config.toml
n_layer = 8
d_model = 128
n_head = 6
n_kv_head = 6
head_dim = 32
d_mlp = 640
vocab_size = 1024
activation = "gelu"
norm = "layernorm"
norm_place = "pre"
norm_eps = 1e-05
positions = "rope"
rope_base = 10000.0
rope_fraction = 0.25
qk_norm = false
attn_scale = 0.177
bias = "all"
tie_embeddings = false
parallel_block = true
init = "normal"
init_std_qkv = 0.0442
init_std_o = 0.0
init_std_up = 0.0442
init_std_down = 0.0
optimizer = "cautious_adamw"
lr = 0.0022
lr_mult_qkv = 0.4
lr_mult_up = 1.22
beta1 = 0.9
beta2 = 0.95
lr_head = 0.00353
warmup_steps = 276
schedule = "wsd"
decay_fraction = 0.581
decay_shape = "cos"
final_lr_fraction = 0.1
batch_tokens = 32768
seq_len = 512
doc_mask = true
train_tokens = 149900000
steps = 4575
dataset = "wikipedia_en"
Each number is 500 + 40 x the weight over its row's rms, rounded and kept within 0 to 999. Layers, rows and columns count from 0. Numbers have three digits each. The size before them is the row's rms in percent of the matrix's.

# layer 3 attention value, 192x128, rms 0.0247, rows 139-191, columns 64-127
101:381540536539556481499501548481496521521508479588497542533553497625495470550554382496465456504548538452500572530491484518526486489496528477529504476526513534464446522513520553533457584463576469
113:565476498491537578490475531497523479536495494506504561446513550463493590495437514496476441447514502551465483471488566572492491530506469582524570485520487452521542459532470540452518482517555502
109:468520565480532604470531487437508452484551469499476500480559438527508533547437534507485451481492513499514528501489491555457513540465466484521508534445557523488493489474472520509386506455475501
101:461505562512497531474437407554489517549520463492485438610472486570482494461454576504529488537546483460471477483500575544492502513466486482438499539533568528563479570525563498455500547478439518
096:516533533481529526526525458543497370471474512508498516466471488469519537549545548456546494536564436534502495531438426443512438533534518490472533528444486483530532480550518479520553389557571505
108:579495460528502442488495483565467515417551434527488493520571506519523493520477488549487456479497450528519490521462423458517427445551431533522460420503501565460539550445502490451522540534522477
108:501544509593360518477482527508472513567484522421485505581529490543532498488399505548474481559510514550457523507483509526529506429517560517483491384482537455487487533488510463414484523503550500
108:527549479436489491480476581483515418470480546512511515424383488496496498490481571472541537417427487526508463544501422502516486442481564446459493423496473502530538513536467517530581490494521481
105:571483517624507478465434485507440421526519517449502469572406525479476517498485560480455454522500553510474415504504580455479526483531538524381485496496491549542563506517522541505428525512507495
096:505418500569523434479487438552523565516523486508509481564480567518587531587547479531459501505480462486487472459416502484520534566488444526537462517466490493426481438489498554492511435463473498
094:351559459523421467507513413501443514538505538464527537448487510493450475480570469465514570520527449467544472477510450510559506542523457495433526527557470468547495462499512532482569471509596453
108:474499494469584517453541504522502549462551462473514496598485469477485534526455539515593517500561518489455474500554519466476442488449515500533520514491547509556483455546450504516554458482412516
106:582499516435470473500480487506512494536474480405497433490475413451493537551461542507509474575550515495524530510532519430505498491478538510515487484392458508512478516453501483529489540546509466
108:519490548557509503521531507465457523451531503474468516392467508509481427485629474534471468460458474506424531502539473474477502440556580474467493572509409537542523605546498482514522527568565527
112:530513518566541510464555535524524463530475548559477576509503449466459444462519472518431479439578515453537525502489583505470538513429503486531510517544397431440489537417527478514470433486505476
106:473496481481539424538502528459497468508521496444503568485502450465447529446498448470433535545496517527458472484468560568477504465456503505449524507440412439564527481437500465527519485544557506
111:592519483528532537429513431531553567499498495483526565533430537468525471507453534443535569508444487476569530504465431451535529483459461507527497473518500462487510494489421490471491496508480566
103:489489514428478514558542525518461458535454503509456451464472556459463535504515418507571545542448534454580475505543550461549493536495474494518482523512544546532520462527475421496477516550472495
098:504526514489498529495499455541492536492456537490531465454582530543563494533439546530546552448427487499475472473522450486513440489493555506456463455491538547416464573532489495459464547478507504
104:434499555523547487496448509450512526492516576423484421444528501555549477504484526520491564451434527525491491474517466522484553531496422512528470499537559503472432536524486520500449452485434554
105:516507546468499452522476445537452424488491529511505461555451512527462446508503484467530557503513474499492484510565483419476462554429473544493531510437473499528505490470524402525522484530531489
108:450533461514499541555484471527506541522454494486548629537438484518446465533440543485551449445556457449517518526487472566495484437486505531463486444508473459485479461483483565503525469420535478
099:544516458477456446492509594497461504543496516424463493446552439473618556506459512505499469536478566430462471485515437560490496534570547500521503528525449490432525536504519528509433483509535594
110:552592500544532501495465478486459479483431495484490495530480493493444451465434493497477486506492520548513484442514530458566519503484552514538555493538497467509482539561549491463518558532497525
104:521525472550486421464533477485511467531491521547515494477515450515514527499483522511502527522552531491497472455476442411498460523558552457530519492468504481483501497501453524498559448534595574
102:408480481436539487508462462517548417443519454594533524478449510568514500527541475536506489460429474484450489521436520551554580462524498460503502526437418532495458505530483483538477500459555520
111:529498475507489549493473465519550463496505485436542472530452553498515587510503540462396478564487491491507473512480498625505512527505531419495521456506462556515458496466475541534502481529450563
115:526419445607457547548568466535457535551449452492443488499469494450496508503463479508492483489569460497435522495549501494468520524441466498529571475513468486458559522412532568546481493515522538
105:532517497501431505478449427506530475471435488571479433548455500477507540508518434516438486499528518560444502535508544546514404420517483442455512494483567540502454559503522490538483496546498442
107:453505476571461493501506502494401477522552534516504473513496473496479535488585459485550493572539532474526540529467446535493470549501424527448458564543492487562437546472527520441477474510422475
111:559550507485472495467485474495516475454537470487552527442429579449474503503512441494508552409470495471514476506520515540507478448487499505413478432565514526447515579452518446460451439479495470
113:544441489518547511536475454511487537476484486548501446467517445465479510474467591553502487483478518510525459546520431550527485459535523461526501503494451469462474546473520488477573458518507613
098:421498510503504472410544546501512500441601509451490631526488520471470475527485485479528460476522468478547533502481473484533486482470412501520509558564503511537434498417497472479424515485522443
096:532542441472501529568548546508460387534445490450482499487569452418453515496542441483505573541457513530546500514473515590471530604486508492469563555469497486486585494500523408538479463512480517
111:502507516512484469458480441521527453443515492558437460573406483468499457513512423486525487566456519503426484522493460534471577606536486500525517483463592517501553528463496551492531487481538466
108:499506459457570520579436475483528509505463465519487455455484502489422483462493538503466469535512543532523533546496436406527562498525561563537533538517461517496434445471454554521478499516501541
108:461519476406546410480484596490530476504531576492564416549478463446529449524443561476519556431447532493484523461524506442482416507473533507454460490482541475525485468536514507497543488510463457
104:560452494502490464524527616503514481521450475412534497507483509540577571561559533513441485382492534505576501503509514457476487515485467500463477521521522530446466480452475516473511519484492442
115:388484511460545540548559568489537495489510490512511532488563475507459481495489484509550533478560473456509541510521497508455490495517508477446573473472522439513501555502493518468494484457507438
108:560520445468523455539559509549471511484499502508438463498541465513475479496525537515574491494549528418546471491533491449498381527526415497524531552597497507487480490470496508495563476440447466
115:459517452471508471493514526474495527535485497419506415438469502455417547511487473466487490514553453495465475474497540571447509476501446496541465427505573557474518493473497526513542479510484497
097:485491475464480560464507486449523564435503467456499524498529549488569502436527496470520456490529520469553479560486484472487458474571459469437535568610457509498425512551474488463543543460501564
101:525406522480577526462490454578529517488578486585532459613449463482530460482535480539502504489356490491467544514469586413521538444468553460519495464431518514493437481474519540531484514516506484
117:559497444543458462463506509467501513547514492474568537432452465468491521546458488517484508488419560496528512518459508433552610511488519516509468406473534440517507499481488405526381529579576487
113:598475513525421479461507475505454521539491490603507549447443525466516428503486483524543507438435486447551488512522502487489467456542503500486439496541490491498541549507452518469507576509472520
113:550560461514441513497521472494475587540558481591501547419546567491556504498518556424505465552488541459521441488453534546526505468457512531477470486484603509501486448496448599487490510511506455
103:502501564586503502502469466518547502510517478552526467469516495470465477469494467546513469503536502497540485455551567423419569524490519544446520473500568436456505595521487523497458460534462525
111:507518461474413437578465468515452527506528468501534567521447432453540519534507448509468514479425469466511547479494498445462526534554390539448485565584539508517523494479475506479426510516442460
108:500507496501487428482501485556456426477473506553532505532406460508503458547485432523502460498473554522517494518499448506498439507495529515477491537558520521520425501489497500518483516433570401
090:495484462493476469579544421507571432465462559547468494512499467528531509557495518461544470554529419552489460532538469531446541522478469508518520408499544579506534508490533550489549465513514527
112:479578485558429573485491541493430489376466455526507526471555454510439515489588500533431462460437486436466463458491475549540461517510478494447495551470494503484514507467511570445512564504478563
109:482491456493460461554545482500538508462458445524555557424531521455505485584518607490447503485515560530565520479459480498484495473584474538482529389434558442483533413473399560528535424524521532
106:490510489489479548522548545508534469477522468542477542468469565432520535533541533473487434545505458525507452499474489553548464584491444486498530442505439525528521564563468451494495474481390570
# layer 3 attention output (transposed), 192x128, rms 0.0637, rows 139-191, columns 64-127
106:572514432543519554443488493562415451482550546519538501490516510470541504436510484480507534568516464545474491499485443497483505459440502420454505510437488455496532499611485525475521470482426499
108:491529611444516467515507511535435525506501487462482560471511479386489480499433450468458544559530534496494540617479535483491491499538530478511515468516472519456444549463508465437458519495463513
119:539517465435515478523538540538516530540489542523559517521566538534504546479483520436496468547508472490469439561506465520483502523492484492532482470506498561467605547529504423489473503575446530
101:631470494515487420499494550523544508429571539479451552500509476472390495474524489454477451531516412528491574507449483530498473472580489502490453573544458493492489482498483503424497529540500524
099:399592582512490458562574477460537523554436501442495454505494547498492480563485507547493544519398514462479476521506477483470475528511471556534494553540525538490523589512491467441444492519514482
115:410490466455482564465459531470556533508495493515537568502517605556488542524505534469535467455457558565529499481473511506528469445454556517459442533521550493510525514492511463439471460508483514
107:449526477518532491508488487556529484497538527528529494424514532477466454449514504528447477498560500568530532534522494530531504467542524497462536487491490498448492513456539461457522489478484398
107:455451554554466469571539498538536533459452481470520488501530456480471500474558476534495537432471506494491440488484469453418505519561465533528510472470521458461505496399519465469511481437536531
107:505426530587538394491547516489545522525537543499429585506578516472452490544478484477514532454503476480522489498507451528580525524514479458497416532552449495497515491511517493487507503495486480
100:451534523485495580512502491446495504545469515481490536521448487536590459508467507505511526487504456536523583525482524527505509428506553454554503504542547484579488539568474478572520582514512526
099:509463548507480545457600464443582461437435490464496453502498508450476463490479494503489510478564530475492462456577467503447512586454511455456542570416472533459494490433523527561493495492508537
113:485465428460508465446463495491517529444461532473522467564419459556514486477505468482486547499504503512502510550455531414472473509550466620578466541566527502516454452479531480510534512526495523
103:473538464492498499568474487453535541584557521548457546503432527502439480514485553551521551501431476569448508481541526499545487518488399587504513505493530543573503563425502469542489530501466440
110:504495519564512541424457578529496501516565476538450478490477490475548533539535504523518485497411555470595449444489411530486585455470517548478455476476479487447461462496477521493455476534524503
114:571504528516499527536460497547450554514519501484510437541528527451485521546513488491581459501513506471515516459502477516522444511500510477494450476421513486503551481560476576452517489414495480
108:467526515508495475476442525446479490574559544568466518438485511441482454598438482477526518486546495560455459428557446455515546544456411556452478490480572464531537517466465536486519518496470477
115:488545509479555558556544437434504497481494484507576451518530462527451523483494501507500512433520483542536496479477558554494510537475534557520486474412514562515580536379494412460495413506452540
104:580463475477440466495572496520510492483460532500511471510511521485365495470532570505493467530482467471504487415403443489538485529494445408479516463490406492614511525518525521570476500534474563
100:534466436481515496483451483562572542448489471472522563455510494509601463489531485465533484523471504454504531619484498506518559481519557505529539460492519475484488404414538484561520472543503479
102:565479398539485527473552534529520433505446490496528479506503463475542497439512491455536450502507475465561496547536418458488569490581538516546587450507464570394501472485497447554498528533543521
109:523459521488530460465505472459549501523550541533461492453475535483535471464483544498502507426466533477511558434554478492517522504509478563518463499584545489509472432592458494556541479522531549
106:525488461486553480487483553573490512479468502483419490428509510468426498563503477539456566552503487526489507499502504524456542484520482526459431467522490498382521466522513543453567496488496456
090:493459544515517494511498463506500482544476485532478473541621531497571515461503487446478498505507530480544442512485458474547458547570566447522584493518483495504496462435518499542503453500471566
106:565480468505544484532531447461474458471557484467502519503480473411460501471460466460464409477505550494476490532465531445511387520565520536500542527428502552402516557457510526515511486504515536
101:485530541469521497528465505531560503523499471550499473482504564431535477480456460480503561526559530511476543462555484538547432508540493575519550490523575488581541495439519464504525525500504400
100:468513491501546505447490579506509529461495491442495504429491524529452471551507484526456515486531482501508496389417462472447459519445520520486509505499524499493513484528493446531475427468426510
104:484518560534484487508523481462485551540539507494485471503568465509515543503402588477497548453553460522554503457498535486621523524553472458512549479455487510411545469493524470475510437452521526
110:531495464449581508462569493516500479435545470465476475499599486509552512486503520535450508479495535530530549512475503450412506512549474504558415578498462499537508520497472522481498496564571528
104:455518438524410502473510491514507554487469426508532504468523453504497486404526453489541455481554478507462515459458492480603504476500452437442556521572556466500506494483508524522510577501511492
098:513458555492417497573442502518556414530511494553512521493513435472457507513456547509501567558486524546492495418587540556432512450436490420479481475531477507513483558495485470489516542503504506
112:484418496541506563538545505504554472480448491479490486517571508543409464408553460552517426466531488469499467382452535503466503511516461481490513530484550516473434551482472496496535535489514501
106:519405464472547461543566489462520504505499431514455509531495509550480510491475487444492545485478538487518561477478539470488441569541591539495521485504524463459537433441467455507548485528545523
096:505429522507527550460454468455459420515525570517539462513584488479445501547539495549463508490451505533473410500567456495469541462476496429491477514588479531549430581528483543503523515499513440
095:446542492535502523491548437450622503535533366501495483554532547523499520473486511478495498471525457454589507456457459476465518533548462498468513541469510525478549534560494413441524470461492491
106:470507496508422519466440556505619543496489530440520533452515486561457483477431491527593502477546527475505508514407473475481446531511565429528445457513477499474510491508505446477474468539481538
111:543469508556513483545479504477482454572525425540476446510544514470547500517452519502461563503488475550486445483496426477509387520515514500472504467462507525499524502425560492554475565525496554
106:454494509535510584495412477500498495545437540477578504494434486508529479481560468473528420461474464471511436531526507513503498483475489548516525514538572497547467571548609512458421516429493471
099:487499488536437581564549470490528522540428479489502447582536471564434544475550530520492493576498490463549462473474442514509559471523561467456556577527460528543443507500556524443529501489461499
105:532545476466526534532483452488528444417471497433490544514423500505445431512565503544451557515482590477439536466518535502398505489453512499517500513534512479511510492513518493467488545517545486
104:447543459427504537499495477453502434511535452516515530481506527466528540527429515549475441541462467496446519500537539438462471503497468493479450542557519506588492567491489491424450476503569486
106:503470492487454522489547474482473507528435528506463514466439434569549543498466516525502525474454478495476473545483568471596496486528433467544431466514518557533456519403538518524511600520606511
096:523471568510501468538468493550413446508434486535474480558557525525469489502489472529539521567536500512469437498504519514526485502548537449498539459516483466505430475424478512541525458475480521
103:463483422523502499550460512468487596466493506444567516493421506551444556496517508485524558468533570533510491488459482543396487521467563509515464468501497479499517493615541538490518457470472500
108:481479485564569527539547470495603555485446454523538446465524556529503500506516448483511514466463524509554494461551462561417490470517482539533505563497468505466432550515485513571579481479501461
100:468436515454525488437600556528484528453501518503501471499508507508505533432501476517517441528451518507440490561491528503477521531479499525525448505456495450556470486497434567488562472533518464
104:473537546457442476545474515521510562555479498554519465525570511576533448464502575497500464473533529539435442485467454510543571482442489444485467464473492502485531539440516575485504432565450477
106:511478442516568510550542532502542490433455457509496513524443437527505509413475492479486527475491519463464551500526518544427507490520488590480451480550499564389522519506530507474600590523539513
105:469516522484480507499476503459497505484435516481573471495507501473533603464452480498513502551403492494500394504473481493436476521475468419480443501536482518587432521567447580518633523493529546
103:451492522549482466452423504547603517504501508488529471492593568478434439533511455537560423536521524505467468488533442553513509445487543467484548538483530467433464550548508464516492501534503442
095:543509478388479471504467451496535533447541495473461500413554518538509529564441519463569502510451447533452559474513524448598461523518454512586438441464501575524558505482475499504534523471533508
103:541570534459507527466496535482491474604501531489481556477530443506478480455466499492412562542525528471538479481449533469532497487514524426397589485543519437474475469434523536493502505467419480
109:480502461451461498509582501480488511486437468507550444501481520548490472438420469494488607457478509531459520478429507446541479536528564550488506502502533519551545465519566501475578497528510450
106:521468527493482442452535478441582523518476546488478478517557427524483474517466462509556527477470483512469490502551527469560541503525415449491531477517431478476575553458490416488559495438510467
# layer 3 attention query, 192x128, rms 0.0485, rows 160-191, columns 64-127
146:482481528555520508560468530434565496461434551476474490505513542464575467523545477424525474513483446458516526475432504470538457447448496544453437506529482477455507477469502515549506554531533465
059:538499448512451433554552495486466584494464480498494564453438476515444520493439496480503533544497527497472483529576495516502553487509493466597495490496550538520563494524499447487498493526539489
067:522457533463478531562457483545524536430489519495466459544481580540428503543564419466521495547459519459515535432515518518480457485491479551566577593475493455530490553501499463514521486500431591
153:488486519538498502524471505450548464428447532512467446525494517471572454522485478461505453498535447464545538449474456541563456484449526554433449477524500465484605545458534554561458540572530488
055:571520435538458500582543489512468553529507439511466532467486406507461548439504540472478547505499551499482555539487520512454528497512431471542550504478526585519455450573492501471509498429517498
149:531527428460479463486559490539442540475537452518539531485441497545459530447482521549476545490496495532442456554565509485442545512555458447548527454448548531521500464540446468447510453481525528
197:461440570540522511517444486468565454468444548476441448526533529476550494544523466478554451513536481447563541462453474517561449488442534540460469557506484444460530540460522527526494555524502492
121:511542465445452448526531481524484516518560469549519530559402509537432476429474469466526505551506499496451466552522513479471479497530464487524547494454543518577531497564520475428527463470469556
081:499513580475501478464455495518493548546553547534529494440558486522524484536501486509442523457464547438478480475499540554498495567480456500534455509490477453519411500554573517541530453485463464
097:518541515490528493425512550430511477481512516419458563493467510496410472479575495515475528485508415455497476542470525421443502494549512509411502458517503535508412498504474576521480530485537511
095:466463473505469527476475547545544490531526486453500453505462550497453500467568515482440493581478537490500518509516461552457490524529540469436494533521475528493509566473499520429536481441391526
100:518486537554413523536517500470505427528515520514488589418466539519407462501505579492550450536503427490507504515487533466455473455491473505489481564528477474498559504494478499428469509472515502
096:582544488502522448588496522435494515536467504476551517469500467482480474531563472424497575505462541457502511479533480468537512455506477419485444535543488513585415560517514475441497437530501426
091:505491433506492427609532525525505547419485511528539499460501523561549463543478554469445509530476500435578492482546502531487513494497519454556502555407506552523446476493518472459484440520578549
092:505540512472496492578469515486476512445458547541534506519426483511486534554539486448602540459547499523420490444495510490505471507503453452538505504448511503551439477524514503528509492525485542
095:548540491512566541539538501544528446411505476520509520543497511567431526452502504479500461505548477537491476515482491565461413513528479453540502475464436537509583535530455521444560493479525518
091:417429469474502530516482517557485514494547497518471427512484518516509494479450556525446494519424540452535452479513475540452506441572531453459553439465508488488605494480525500516552486444488565
082:480514455482503580534460536442512467455454506491570458565456482472561533468444505447437464529580509504454496509532463494510415510503526528475529473503583571550601485511511515498538509515487503
094:477520512387493491515500517485522515521536507500511498419434475542458513520497486465483503555499593537555534510514513449493468476506506506583544517471501510499538479475521422498518455484428530
093:448465462455495460538501527525491510559539507462483494466551507471458465474558492561484482531538503552509481460519418555474566556485558509517517419457469472453569575514450468457473498570535540
093:556485564499451455494483529465514505543456488542532478530524529558538544505553474454605501566381538536414525457488563458493522545517470507536525542488545521583439480522491499470543503493435483
091:492524486512442492488503489518525434555520511519506475533531555513457515525456489439485494471547523505545542452460504496507405450449515485545592565533486475584482458539561504495530447469534468
097:478546545563476427529511467449512505437456516461505563533477507469372502502524510487422533522525517412496521499487532522505449474501470442430521518449542502543468556552511555573480506533561530
098:463464462504491494488457573504488528543505467499446493538460479548517524543525518532502449481460442472441461521518507573494529477470531507513522379561483461473511545466458542509428546475488476
086:495534488432521546521586497498520498437572477474531478548530500445541515484483470449526419500552486500538470549424515472479442484453485560552542488543492542475537447485566529489515509517533476
094:512541477503540519541497452505577479527447512525514596540528377496561518533494497549547482482497439623476565506444479431531489447474501505520516541522500451510483452484488465505526495469510524
096:516559573557522509549528489530488476500569479534506543457455485537508503556555436474533541484429507572443493485470498449474472445532503528518509447538476502557432525516556449576452473424461565
082:581480540573528475463522522479516489551526468459546453507495485485499437442438495495511495474516574480496497450566452415531491438564536476525466530517479447508436534551453484423585433513430502
092:448542481576499501515420542543499476523504494496497566470526488526465515480509489556489497521498523526558524515492488509534586503545453455544514532522525510436435450397454484441521499502529518
104:563479546582486505429527491511477473553601498525458483523514517500561547527500489489493490449527475521497467510518510527485515504495495525465499435598409492510476622504466461503483548505470459
093:437558513599561435493522539552504555463545530486504460471477471548503481519542537471518535501435505509488504454490449527485473515525513432491488514507490522522485511501476506441577504471490500
083:534492500524521419525546578455492465479548462459512537465447538482435485550544435509488503517485454535522479503491544511533455498521511458480499422485473544510549553514466439493465518458457450
# layer 3 attention key, 192x128, rms 0.0439, rows 160-191, columns 64-127
090:426510531559559522513463502432517464421470542493500431502524507464479427516496415442542481536515507461494568466488463510560446442431494548466494530510473472448548552440534487536439513493513431
098:527509482476434524485525515576467518544541485504565522507509511546487479448461570550439526471520541524456425583537519483445521547571488450517505533475494551528498500541433453445571472437497533
112:499491530484527502520470496452550549473495541506516457451519555463509482494531474454526415514493481460523543416488473541542443461438503601482431519536523423438504544428541550566478541529543521
075:516561470480473523490542529585449528543519462530567519465484504536465555466525583545448537467454529517490471567534557497413464517583469455529493487503509523528476525573494471451504448464523516
102:490446552546494510525463527439554473483470567486472453532522501479526444522507479455533468512534483460530519474469438495576504472430531547461436489544441427457530525444477529543489564543504511
060:563526490471484486450550543606435493503503428470534533516506493527474549497508523587451551474485558509473442574520503516452490531563493443524546526525500564522503464553490485452531486437470499
053:460444480476489455490492486438593519471466571461450550483475525493543485523499491458499433557510493450494518450471486535523470489442537598510463498537568433441541497447548550538455547538545499
051:500534473517490495511570498612475520597510547506533531505469445485418562504472510569463537416486542493475426539512490415470421534576505530518478475465497566489488506469451461503516449462497467
092:539486501482514436439466507533517462452503476486453466538546471516417455407506542487504497561541493524533497457515544509524464500541474492547512473443536399538540504416533528479510435555584509
099:533471510521462482488486509494497473491486458429443459500477422423555563521559454515551571508438454513516503496418557497551525519475549535482499461524498515465493518490596430528411514574498447
090:429502490486515454533446449402566479560501549399469457498461459492538523560530520488466474552509461519520539459427482518515541515429533553541519412556483517381467510445552505518446494512538549
107:456481485509566554486485482556524459524444530454505530484459511483505491530484449495536519419478526483547480533481444592535569533425522536478521481457526506472491524509532535490439468466523481
109:483511550474469506564477491559564482470494555500580493504490552470455528484524447444472456471493499573412481532492532549530543541599460490532562462474463486471500486504498444509465484541491478
106:507539451516504535529512513473486524415478516508554453443525545486466472492490518474435411522511524426533491465437498530497453504513438517529541554462524470482503486432402466441479437483589545
100:527489563432434486497500552572553538513495526549515524545473488523494471411446506526488495489495535517427519469518498470522422529567525511541455532466484499525533543484488410440457493546510499
108:438537453428469499528510517529559511521463541473520433544461478438513531566542388476496531458467498466489524512503447466503490560491647569496450494497556559498520561493490462520512514488543466
092:489524520549590481486463504431497448487537528402492471501524434470492507569495510503447416518519501529565490475465480553476539532432505509490494462521511526506532446470525525491508458535596510
090:483563559538416549507510534491469507577471537450498472501462503493391569481565497522496472479537442529437459524550505486460433532591517485495495472562554539466513529555476489492440472470454458
098:519477550532509535562448443468491595521465517479547431467590577498479486502431456458477411440544539426528519494535449459481435460534522540530441540542519476497485525455433492526523426477538487
087:515504467502499496409521550515490552480578450531558464444515478562472499527480522515438531438548572467462516566548545485420501491474415472460515500497466535504423489584437461503518534514480497
081:447497594497517444551462496512597449480454531540460537538508487486483519500470490461537471521575492478536478412450552480579496535499515625494534497493447462490551530439583526499494505529526485
097:506525480570536553479512432458521516463431606554506525471514617475471449456453479480577450507510448439480545472483421569530507503532458533534439504499469484488502554503425476511500468522557551
097:512461503537407506473562465497493405536472572461513477527488531445498442448568444448451482438452499522515539492474537557521449463457477509488540526534528504465539543470521475556454507545543466
099:485486484529474496465512577493460450629521446477474554552476458467477563512466493535452567492467554494486537496477555551532557497460503448497477508474460540535478483559566544484487532501475537
096:493572445506445534426528538490456608524511519538510520482471473497519514518501501505608546519451481458469538494610454451470502538576531482559460521521490560471461482500453463460543461468458443
104:492583470483480526515427477581512516519496440562487548461488499550450494503520435517514510434463512507482478586502422481438594496554477576475514461478481514546509425578551510507522555479437552
091:536510578497570508546447512524509542554484548489508443514462493408497481498524450472524501464463535487541509399477515445483480493514533539514498479502451469486616503524499480483484491583528532
096:502555539486477448539529494537529540482574532509566495462488490483528478554452469476454497547559505576403400508485469501436555519461478535521513455444535544527497517546539496459524466449509559
100:454417534456532494526418468413552499444506453462471509540481492552555487512504497492475493607485482534503555495423467524545557492506470481484508530481527529530385436498472493465495594458480526
102:487495442432531511497537508516505501599556435533519500526464477436476515569476537493578543500436541459507495457513517504434577544468508446559512479463484510480551528570513452537493531496482520
106:470468484444461487545438469509511471466503477503497482494429451525472488609432526492494536582483501528467481456514457500495492508518544530520520481481491587511535502460533429461470459534558541
099:529479519426515534524484582534487523564499532499512444520488556443449485552510427444469492418438513437466517523545530484503428479496467390497515543515457547525527520547520430559460447459457487
# layer 3 MLP up, 640x128, rms 0.0872, rows 0-21, columns 64-127
106:530511523521482520559506494469463517573513458436486511485483540533500520521415462615486511453432519443495492561498467500477544438456473501541458420505570523524568489513495523506514529509522511
097:474570461465459502541564505524504468494509465496553451498425559492563520497525514594492566539536577541514468556502498412418488499516509486542521498482507458497535475649425520466489541483474473
095:459525461514560546423509568528482489437514474438442487501557483466432527553518485524495545543568569502497537530518472497492459513516478503488590514514481507540539500547504438533467505440459510
126:549548523465512481516577483582424514517576445517493500479442544542476550482507509539483533512486455506533439529505519456473557479534477468488538526495519552472477441481508512450588517509504549
094:517499460505507563475494506524502482524529474415475493539521497504486531522490462510492508437460534491559518466493539518446555474479490508603503479463470533545584461514536513554538505442449473
100:503486406504428544451492510536481513481525476485480491545490429508540445468505541524487540511569477487420508559515503473447529535563482484569521455489452497596548526587494438480439465500428434
106:513476470519506410551531473619513499476492475506516439470426472528549475380443514593482478477531571519480426588501519550513512504497485476555519487510488439543535532521517449514514463438489526
113:458528483504550447530544448537485473539481462470543519503468443510515513488556542578463548488458550517479476533530488541465546502563443401489526530533537477508445515507530421503566434480529502
089:470609508366554492448530524553478533538567515492549515488548502576491478487471484574499498533486473509476439521480450483537526598513542439532486510464531520544457514501486461467498427450562495
098:554514459520526452527511444541496543540460495481510518502459365523412518482535451495493543469471497509524486562558524453447486462507482503477474529483590490513464461500530514492591491474454486
093:505506486537534444514571453525472469598540410503471488518459548513543545488479499560495484431428515511489481569477505467504494440480465482491478487514521500523498434495515515547539498484546515
088:493532426479503497515517516505508511532549500520519502448423514511410539437471520516427544443503515509396466513516534466513524449562454479515506435469573529522465510489498480489532455476526483
112:517515446508485494533497496516481537464494506544490526465514494501526559480499524562389485548471481542462417607553523527443521486472482456509553565447604496528492486536509454518568506371453486
097:509473493485502463532485523596476494490510490482483513466478474474454552482495500528522589503438526617535496573596426528453505539525485484512476477428475490505521479598549492544547529354512508
106:591504446527473445533536522511438497556546463516564484447518528453460579468505496540492538444430567477504505523560462502419478500527473505476522425463547518537517381529530528458526476443567487
112:496523466523499577572474503560506517528481497472512519479469519524475513474514535519457499554545518477455508489496472469461453510537469467530620500496463484472515544572504464491499465497450574
109:541540467535510511535492420484506517517462506553542510493475511552497496450460504525482510494535447584348499518504533484453531481489415480528536442505491508503494437518475475487504452498501578
095:564567510418476506511539478517442509546512499574557533466432581537441494432501476550491489442488501508538461493528496483463445473555427488550466492494556526532535473487500470418522509463498490
099:570474508469523448517491456532505563541507471552486502481456498528451556444439514445513568513488577558412526563501482489484533534499455492503538414481492503587496519523534453500569453496524547
095:487506504522494558581487523516448419524492431479455537452454492508511490503579480576531578428532501553524459559514517447494572552487430501507573453421512486481512478557499497489476495456517429
091:490475449472510477519501490513485509477524468499458545492378476506476491491528554493467545487471534554496446553557531529499493481494488460514536520482567540597387428513471513509551454456537477
083:512436486513517567511481462517494489437562474443425469510504412482543630501532562514469518502468499512497517497495511508498543490503524501452526496555459499445547508532553484538538585494511461
# layer 3 MLP down (transposed), 640x128, rms 0.0868, rows 0-21, columns 64-127
077:509513496551467531457559503584510454502470454493537510504473558507505419476453480429522527431532480473551557507571491499583466485494481421445518537434440522506495507482459519495508460468498447
081:509542547524491501525547548498503461506558497552529435571448564568505464498443498485549531530487480448539413532469519484472471515524483502481486577453510436521466504457534467557590556522509507
070:464521466496484485434512524491536526490515557491525427523499505540513491553512533480564433544448503476488492523485521451489549544569522547527521506547480532509516486454496497468437439491459466
091:508504487498538602505521486496554464467476534484547516550517495493424505502550520486483458541550442485519567564496474505556475368437529457490470520472461460510452541426471481527468565509516507
071:560560473479477574535434416507556504499557466534495531533483490471500518418523550508495493525500534513509476504527487473485364544459526526545491537461494426483450491602499555507487501567587522
108:483529554458493513545560495545493540574524494514456525498480567535469550513491523536485487499480474492614506440460492465453515454519516456467544586473513552504494539462525504461586582522527560
090:537507570570511558447555526503569510515523494462475482475517492581549444574515508530542495403454442461514467510502489534510466448391519494525470514543542517470475488443460517506503416416527486
141:427592554510499529466536438405523450466467481520500479449492457506603477489534543436511481514497487499405467443512518513496526501430509540452478535534501482474477468552453516507464559562498510
093:492574468401475480523522529531477593513527559434511482496512553590527502493552531495467461494467535440440454507484451494464513596547578431543510558420526546571524486470493445483515431498569545
100:537464487498531453452557540473464443516536476455480434502477480505419595517544511466544480530403555465536519465452554456464557580525513518510532576509508482524524441432525519495496456475503508
068:574472533517513540507491440488474478532471505392510534453464485417531513531458475416543556479501498520496503407489534532496480502515528490534540521439481465573504501446499514532491498563543544
087:528529523487472498425568570478469510539483468481527448470486585479496578523512517495505512535532528490519472443505570519472488479507467470523496525544561577451565550545489454484524512505512527
114:457498520447478564502426543548549539464567465428518456467465441509502530460548502494476477460501459517500461492568468520515575555565499467462547494470529504540464470531510505515546437442459614
085:552405408519512543483474476522514397472499433502474489472520514423513525472491510437509462406524521485456490507528484508547479488512532494522561406462474460501527530524535495518481546463511494
099:487490476447423527502460538487447528512529532500463529494442472491475510411529548479509466458504486499502530493524530433441408559469506571521533523485525492496460486504523563482501476493551465
100:478467555517494512573455530553505498530469525547532450449544539450504510461510520412466544478501533460508565536562470366512439491515493498496536515392473488483525520509496504526488476569518512
078:523536475480558485462504479462491573527538476491507497457557459485463448532613462472566601449449496494500546511477493521588540488475417530458451602561491501505562515460434484500533470478582498
091:526566460441516565550479455493518549506478479535467489424493519532484484511546568522509462377517468515483415484513503544447518543577529441538527469419542494518542447503472522451497489448543542
080:631475479564478530555520507490498480471506466509417464418494441455540478508533471471541485496521475494495488534518479560531516524435436529560496472463485487515486517482532509516473447452501475
075:578466509511470500503525475573490579500464510440521487461451495487503408462478546525495485533493508560475472466567526447524508473493497537517501467484465485568563546484431499573470471486451451
091:497475457520485549451494492474452529536456440468505556437461472562479587459532542531463483447412473480485467526522525502428457410517494495540501430487514472528472462514526486454472506518528579
061:451561500520500480495492505521549424582503562543555547463484539540414453486468444538497524494508511425447483530512504509535518480444528551553436554412583478515454488480427432459518495474524564